Weights of a small GPT-style language model, trained from scratch on English Wikipedia: 592M tokens.
Each number is 128 + 24 x the weight over its row's rms, rounded and kept within 0 to 255. Layers, rows and columns count from 0. The size above them is the row's rms in percent of the matrix's.

# layer 3 MLP up, 2304x576, rms 0.0293, rows 2256-2264, columns 192-383
size [ 94 107  95  93 110 102 102 101 106]
[[ 99 137 136 129 130  89 115 130  86 164  96 137 126 162 129 106 156 108 121 122 100 100 123 123 131 186  81 122 130 144 163  84 135 129 156 175 136 155 104 127 103  95  94 162 129  99 127 129 127 145 146 118 119 150 159 133 134 131 119 122 192 123 108 165 180 126 107 128  92 120 146 115 137 115 115 109 109 116 129 146 141  87 171  92 169  93 154 117  73 100 109  75 104 142  88 139 131 118  81 123 116 182  88 147 119 146  88 124 119 120 109 163 127 107 121 119 129 134  83 145 162 161 152 123  97  95 108 116 140 154 132 148  98 145  78 141 121 137 134 137 157 115 119 125 124 128 132 147  91 170  89 153 161 134 177 125 119 136  93  99 104  89 170  97 162 154 117 127 144 128 101 128 145 116 115 106 104  96 133 120 136 123 120  83 116  96 113 100 112 125 154 151]
 [167 115 112 107 112 151  96 119 129 133 135 120 131 109 161 159 126 125 113  88 152  91 103 116 128 126 132 107 123 157 152 101 139 131 125 109 153  88 129 146 171 139 146 150 139 118 123 124 157 149  87 117 159 128 155  86 119 118 102 109 113 143  81  74 154 148  99 101 118 110 105 145 131 127 119 131 123 111  98  89  99 106 115 137 101 109 181 153 116  81 108 121 107 122 162 123  99 126  99 123 135 116  86 147 129 155 151  95 169 100 123 107 142 137 181 128 137 113 123 125  98 124 111 144 102 137 133 114 163 131 167 108 132 125 186 174 167 125  88 134 153  93 136 149 125  74 112 136 116 119 144 155 132 164  86 135  82 111 114 126 142 114 196 127 108 161 109 103 134 107 156 137 111 168 103 143  97 122 161 148 124 151 126 152 145 162 119 150 138 128 133 107]
 [129 136  88 146 142 139 101 123 112 153 121 121  95 158 119 123 110 107 189 119 120 148 122 101 106 128 133 123 153 149 111 171  98 126 123 126 135 148 139 111 101 106 144 133 145 111 156 130 136 120 149  69 110 114 129 150 127 144 151  87 135 126 151 120 155  72  94 141 141 100 128 127 156  96  68  97 114 138 157 116 124 117 141 111 115  79 140 141 108 103 142  97 128 100 118 104 112 141  94 147 126 110 125 110 133 152 136 136 128 102 137 181 106 125 149 153 147 149 162 109 133 165 110 107 101 114 160 129 104 107 121 136 121 120 105 136 152 130 129 133 156 117 168 143  87 151 132 139 183 150 148 119 107 135 177 186 135 141 158 132 169 140 108 167 122 101 155 150 181 106 115 148 111 129 142 116 142 166 118 151 127  92 123  90 125 159 167 127  86 147 109 153]
 [140 126  99 165 115 169 104 132 154 135 119 135  88 153 144 129 137 134 153  82 156 119 117  86 122 134 107 135 138 152 121 114 125 109 129 127 111 164 137 100 136 123 130 110 148 149 143 113 157 122 157 169 109 136 136 125 161 133  84 107 149 118 155  96 145  71 117 115 110 118 132 166 129 116 134  83 167  86 150 150 145 109 140 109 131 105 123 119 147 156  87 133 152 157 121  69 132  84  98 135 152 143  91  86 155 143 139 128  71 135 108 149 161 131 117 146 143 140 158 131 140 138 113 112 112 128 139 118 125 118 140 127 141 124 116 139 143 116 120 113 125  98 125 142 117 113 111  67 106 139 181  95 135 135 183 169 145 114  99 105 121 162 111 105 142 152 169 112 128 136 113 153 172 109 163 154 105 161 104 102 105 125 126 123 132 160 139 134 127 140 138 121]
 [151 141 119 146 128 159 151 115 127 111 134 149  86 144 119  97  77 160 148  70 145  66 105 135 113  53 122 113 124 118 152 114 123 124 169 185  96 131 136 116 125  95 154 123 127  72 138 140 140 114 123 112 108 137 130 140 151 135 146 151 149 152 104 114 134 136  97 137 152  82 123 150 133 102 134  99 166 128 155 119  53 128 148 138 139 101 152 144 129  58 195  64 100 103 108  99 137 126 137 133 106 148 113 113 138 141 167 115 110 114 143 121 127  84 129 134 137 152 158 126 127 120 144 173 127 125 158 119 144 134 150 131 108 115 139 126 118 134 125 160 150 119 149  90  95 147 152 120 145 143 122 127 108 120 100  99 162 125 144 138  89 109 130  90 113  92 130 100 108 112 114 133 157 150 152 143 110 126 147 143 116 125 121 123 140 148 132 127 119 147 143 114]
 [128 153 178 170 139 129 130 141 180 169  95 147 135 147 140 109 149 130 144 109 106 111 130 106 199 162 164 108 153 114 162 110 148 113 140 111 154 132  94 141 114 189 160 157 134 123 136  72 113 134 160 179 109  96 191 107 143 160 113 134 113 176 141 136 123 135 119 139 130  88 142 105 123 164 139 116 143 138  92 143 128 123 125  77 123 117 145 141  77 137 138 111 144 126 160 149 152 120 161 136  88 165  86 121 109 150  98 144 154 104 117 121 134 102 135 135 152 155 107 170  97 125 153 129 141 167 140 136 115 125 160 130 108 131  89 154 142 121 138 133 103 161 129 129 121 104 131  79  98 122 120 127 108 147 167 180 115 123 106 102 120 158 106 116 110 112 131 136 117 113 110 117 126 132 139  94 110 130 157 139 145 164  67 120 136 133 105  77 129 128 149 109]
 [125 136 142 113 183  91 141 121 137 163 110 154 154 129 139  90 107 148 120 100 151  89  85 148  95 131 126 120 168 155 137 126  78 148 181 153 141  98 125 130 139 126 140 157 119 143 143 114 157 143 159 120 135 139 120 150 126 126 115 135  79  86 124 105 103 127 102 133 125  62  73 171 175 139  97 101 146 100 132 137  97 123 135 133 133  95 169 139 110 122 144  96  92 125 118 111  97 146 118  79 140 128 140 109 119 145 136 121 136  69 116 139 150 110 121 144 119 133 155 102 172 119  72 108 119 191 157 132 106 116 107 121  91 127 113 126 128 129 128 141 109 128 149 123 135 103 126 164 135 146 129 172  64  91 136 124 128 109 131 120 118 121  99 145  92 172 151 125  90 104 131 139 111 156  88 108 124 143 122 150 127 107 120 146 115 125 108 146 143 119 125 109]
 [139 127 129 117 120 151 113 137 138 125 100 134 141  94  95  95 137 135 115 101 144 113 128 170 144 115 162 104 129 148 103 124 107 143 146 133 108 108 151 156 162 156 146 152 149 137 133  99 131 152 148 114 133 148 145 139 114 157 137 128 123  84  98 144 127 148 131  88 115 116  99 119 115 110 135 126 140 135 145 115 108 139 115  85 159 119 140 123 145 155 174 105 159  64 160 104 144  92 129  98 137  96 131 117 117 143 139  65 139 129 175 153 158 102 108 140 140 149 129 142  82 119 105 125 117 143 165 103 144 138 130 118  82 123  94 128 129 127 108 135 129 131 144 157 140  97  79 152 140 117 120 129 121 158 112 149 148 126 144  99 124 149 124 115 108  65 132 130 131  94  97 143 112 123 133 148  98  70 125 139 158 162  91 140 117 102 140  93 125 120 143  98]
 [145 128 120 138 112 131 121 165 176 113 109 133 130 133 135 123 180 152 136 153 135  87 123 135 126 149 128 134 166 129 118  97 135 108 150 119 121 105 139 111 122 100 159 114 122 141 148 157 131 127 107 128 152 139 137 151 128 131 117 126 148 124 129  89 127 125 118 166 132 131  81 126 128  83 139 125 103 126 122  77 101 105 113 144 143 126 131 167 141 126 104 138 131 121 122 145 146 154 140 116 157  87 110 149 139 160 110  94 152 106 204  85 153 100 113 135 150 121 186 110 167 103 128 164 137 113 139 127 151  77 119 110  83 140 141 146  90 156 140 161 101 129 129 103 141 113 175 112 144 124 147 154 167 129 136 189 136 129 144 126 117 165 183 107 132 106 195 137  90 117 127 130 126 134 148 115 144  78 137 153 150 135 126 147 129 164 198 111 126 129  94 122]]
# layer 3 MLP down (transposed), 2304x576, rms 0.0163, rows 2256-2263, columns 192-383
size [ 94 109  92  87 118  95 111  78]
[[182 108 123 133 108 112 114 131 141 113 113 113 152 128 121 155 140 146 103 152  87 108 127 126 135 105 147 144 148 108 133 140 118 122 122 140 134 106 174 159 126 158 192  96 116 177 149 149 139 123 118 132 102 115 107 138 150 120 130 121 148  94 158 121 101 123 122 126 172  79 109 120 174 151 117 123 173  89 113  85 113 123 123 183 120 136 120 130 138 148 140 138 125 107 152 139 123 130 141 189 154 132 127 102 159 117 137 128 111 110 146  94 158 144 168 114 132 143 185 114 121 107 125 104 139 109 123 143 156  71 103 118 138 149 157  75 175 134 138 130 101 135 140  42 109 118  98 104 102 119 129 118 106 149 159 104  98 163 181 143 157 113 109 178 123  76 121 150 139 152 126  95 124 131 162 158 128 128 114 133 152 120  85 110 131 158 135 169 133 123 123 107]
 [132 127 156 120  46 129 120 134 154  74 130 113 141  91 152 120 176 144 140 162 108 177 108  98 140 117 101  85 121 152 133 153 137 138 119 157 129  94 121 129 108 123  73 116  93 124 133 103 128 132 113 139 123 164 120 122 142 152 123 142  83 155 121 146 107 150 104 123 114 151 137 164 116 156 130 140 117 109 107 127 155 141 128 148 151 172 120 132 145 117 145 129 122 138 133 138 163 152  96 116 123 124 117 147 113 105 129 117 158 115 136 138 130 117 188 105 164 139 121 171 138  99 160 136  78 130 140 130 167 146 160 121 112 146 151 129 132 106 126 129 153 101 128 120 125 160 163 119 124 108 125 127 118 132 150 107 137 142 133 106 119  80 173 139 129 117 130 115 108 107 131 125 157  77 136 111 105  89  87 115 131 153 118 144 144 157 100 106 120 142 114 119]
 [ 94 113 127  98 142  89 143 189 114 149 144 149 157 168 147 113 104 122 125 111 104 166 148 166 132 123 161 118  71 148 128 106 113 144 146 131 171 124 130 142 152 105  65 116 173 115 111  98 105 134 115 165 151  99  93 166 165 121  98 130 130  79 145 152 128 109 118 122 143 125 114 143  81 137 120 112 128 150 114 120 135 139 123  92 117 126  96  79 153 145 115 145 172 113 121  75 135 115 166 163 146 122 116 161 112 153 117 102 139 109 125 113 123  92 144 113  75 147 144 178  92  86 105 162 112 161 128 189 149 168 115 106 116 154 140 136 105 111 112 140  96  91 143 118 124 141 138 135 139 129 155 157 111  69 127 123 117 122 139 113 124 168 104 110 122 199 125 127 126 112 101 121  69 120 148  95 134 162 100 138 122 145 125 125 104 119 155  98 129 145  85 136]
 [120 137 171 107 118  98 133 103 121 175 179 133 114 146 116 135 133 142  82 115 109  78 111 138 127 148  83 137 112 123 134 110 124 141 120 106 131 122 126 134 113 193 136  92 146 147  94 148  79 134 111 107 131 122 134 151 121 102  96 102 144 143 104 156 189 167 162 129 118 135 160 113  90 134  92 167 118 125 101 122 167  97 142 120 135 152 103 112 118 124 119 152 119 168 146  80 179 107 164 156 133 127 143 155  96 110 105 160 118 112 148 117 122 162 136 100 157 167 146 109 136 156 126 104 122 154 128 131 179 166 121 112 154 172  99  76  82 148 152  97 103 110 154 146 101  96 146 131  40 128 101 143 141 155 113 119 155 137  90 127 158 129  85 148  98 131 181 132 113 137 148 130  98 143 111 136 121 121 134 132 106 141 164 155 166 119  94 144 129 112 139 159]
 [109 143  70 101 154 111 129 135 155 111 174 121  69  91 121 126  98 121  91 121 123 140 131 158  95 117 120  92 134 125 138 158 109 115  92 130 181  98 144 166 122 146 181 166  95 116 148 123 156 106 125 127 147 127 153  99 129 139 134 129 116 118 127 143 124 136 203 121  95 110 178 154  91 123 114  91 134  86 154 151  91 120 164  98 144 121 155 108 120 130 119 119 112 128  91 113 124 122 139 134 119 145 134  96 103 138 152 121 113 125 133 128 125 138 168 125 144 128 176 123 142 159 118 132 129 151 145 166 182 125 119 143 132 131 162 153 119 133 110  94  86 116 138 154 162 167 115 130 158 129 107 118 101 140 125 132 119 148 117 111 121 116 148 125 104 150 110 126 113 144 113 120 101 143 155 124 150 110 140  80 142 107 156 147 107 167 109  95 126 123 139 141]
 [ 98  71 135 113 143 108 104 129 106 164 166 119 164  93  97 120 109 105 108 104 110 116  87 123 110 132  99 130 128 170 115 124 155 104 133 123 114 156 100 132 108 140 130 140 100 162  98 149 111 157 133 106 150 141  95 137 149 126 127 155 122  99 110 113 139 192 161 129 156 124 112 127 113 128  96 167 143 190 135 135 136 125 163 142 117 134 130 137 113 136 119 182 144 101 116 150 134 119 140 166 115 153 164  90  78 150 108 124 128 145 117 134 170 143 153 165 160 116 121 132 117 121 213 165 130 110 120  92 135 153 142 144 126 111 147 151 148 110 136  96 140 121 113 127 126 139 140 143  93 104  92 103 125  98  97 104 183 109 131 151 118 143 164 149 174 135 131  85 131 141 118 151 146 129 119 169 115  98 106  75 133 123 147 104 105 102 151 161 128 166 157 120]
 [124 128  90  78 158 138 113 100 134 125 128 145 128 130 151  98  90 143 128 117 127 109 127 196 119 138 109  83 145  95 108 109 145 125 166 158 162 147 108 155 141 140 143 185 144 172 126 108  95 144 123 122 142  93 117 118 181 114  98 116 108  96 130 200  98 157 103 166 116  86 137 151 152 120 163  68 160  98 167 126 146 135 140 132  91 165 149 143 123 180  85 113 129 135 100 111 120 121 144 108 118 112  84 155 171 129 164 148 156 104 127 165 155 117 107  97 107 135 115 169  93 123 171 168  98 137 137 159 114 163 135 148 159 140 143 104 118 134 133 128 125 132 142 115 125 104 155 107 128 131 173 184  87 138 125 148 146 131 154 137 138 116 108 121 128 102 126 169  96 102 118 141 156  54 166 175 137 151  77 153  80 114 112  98 102 175 155 110 126 127 101 168]
 [166 120 125 105 151 129 110 117 146  75  87 156  99 130 164 123 156 117 124 124 120 133 156 151 116  89 119 164 179 139 113 114 111 131 156 127 125 125 120 133 136 125  99 150  78 120 140 129 101 123  82 165  96  95 146 134  92  83 129 124 134  62 119 115 117 133 114 162 150 122 173 129 138  97 113 136 126 113 179 136 130 135 126 120 172  76 126 137 109  97 134 151 114 133 145 152 156 157 136 118 141 147  98 170 178 148 138 102 143 122 139  96 112 127 110 141 118 108 113 165  97 126 131  96 126 126 100 139 105  94 130 138 133 136 148 126 164 176 112 163 147 160 106 129 146  93 123 115 109 158 155 136  98 134 111 127 142 148 148 125 122  88 116 151 140 122 166 152 142 108 110 100  85 136 178 114 117 136 140 129 166 103 126  81  95 138 164 136 127  80 129 162]]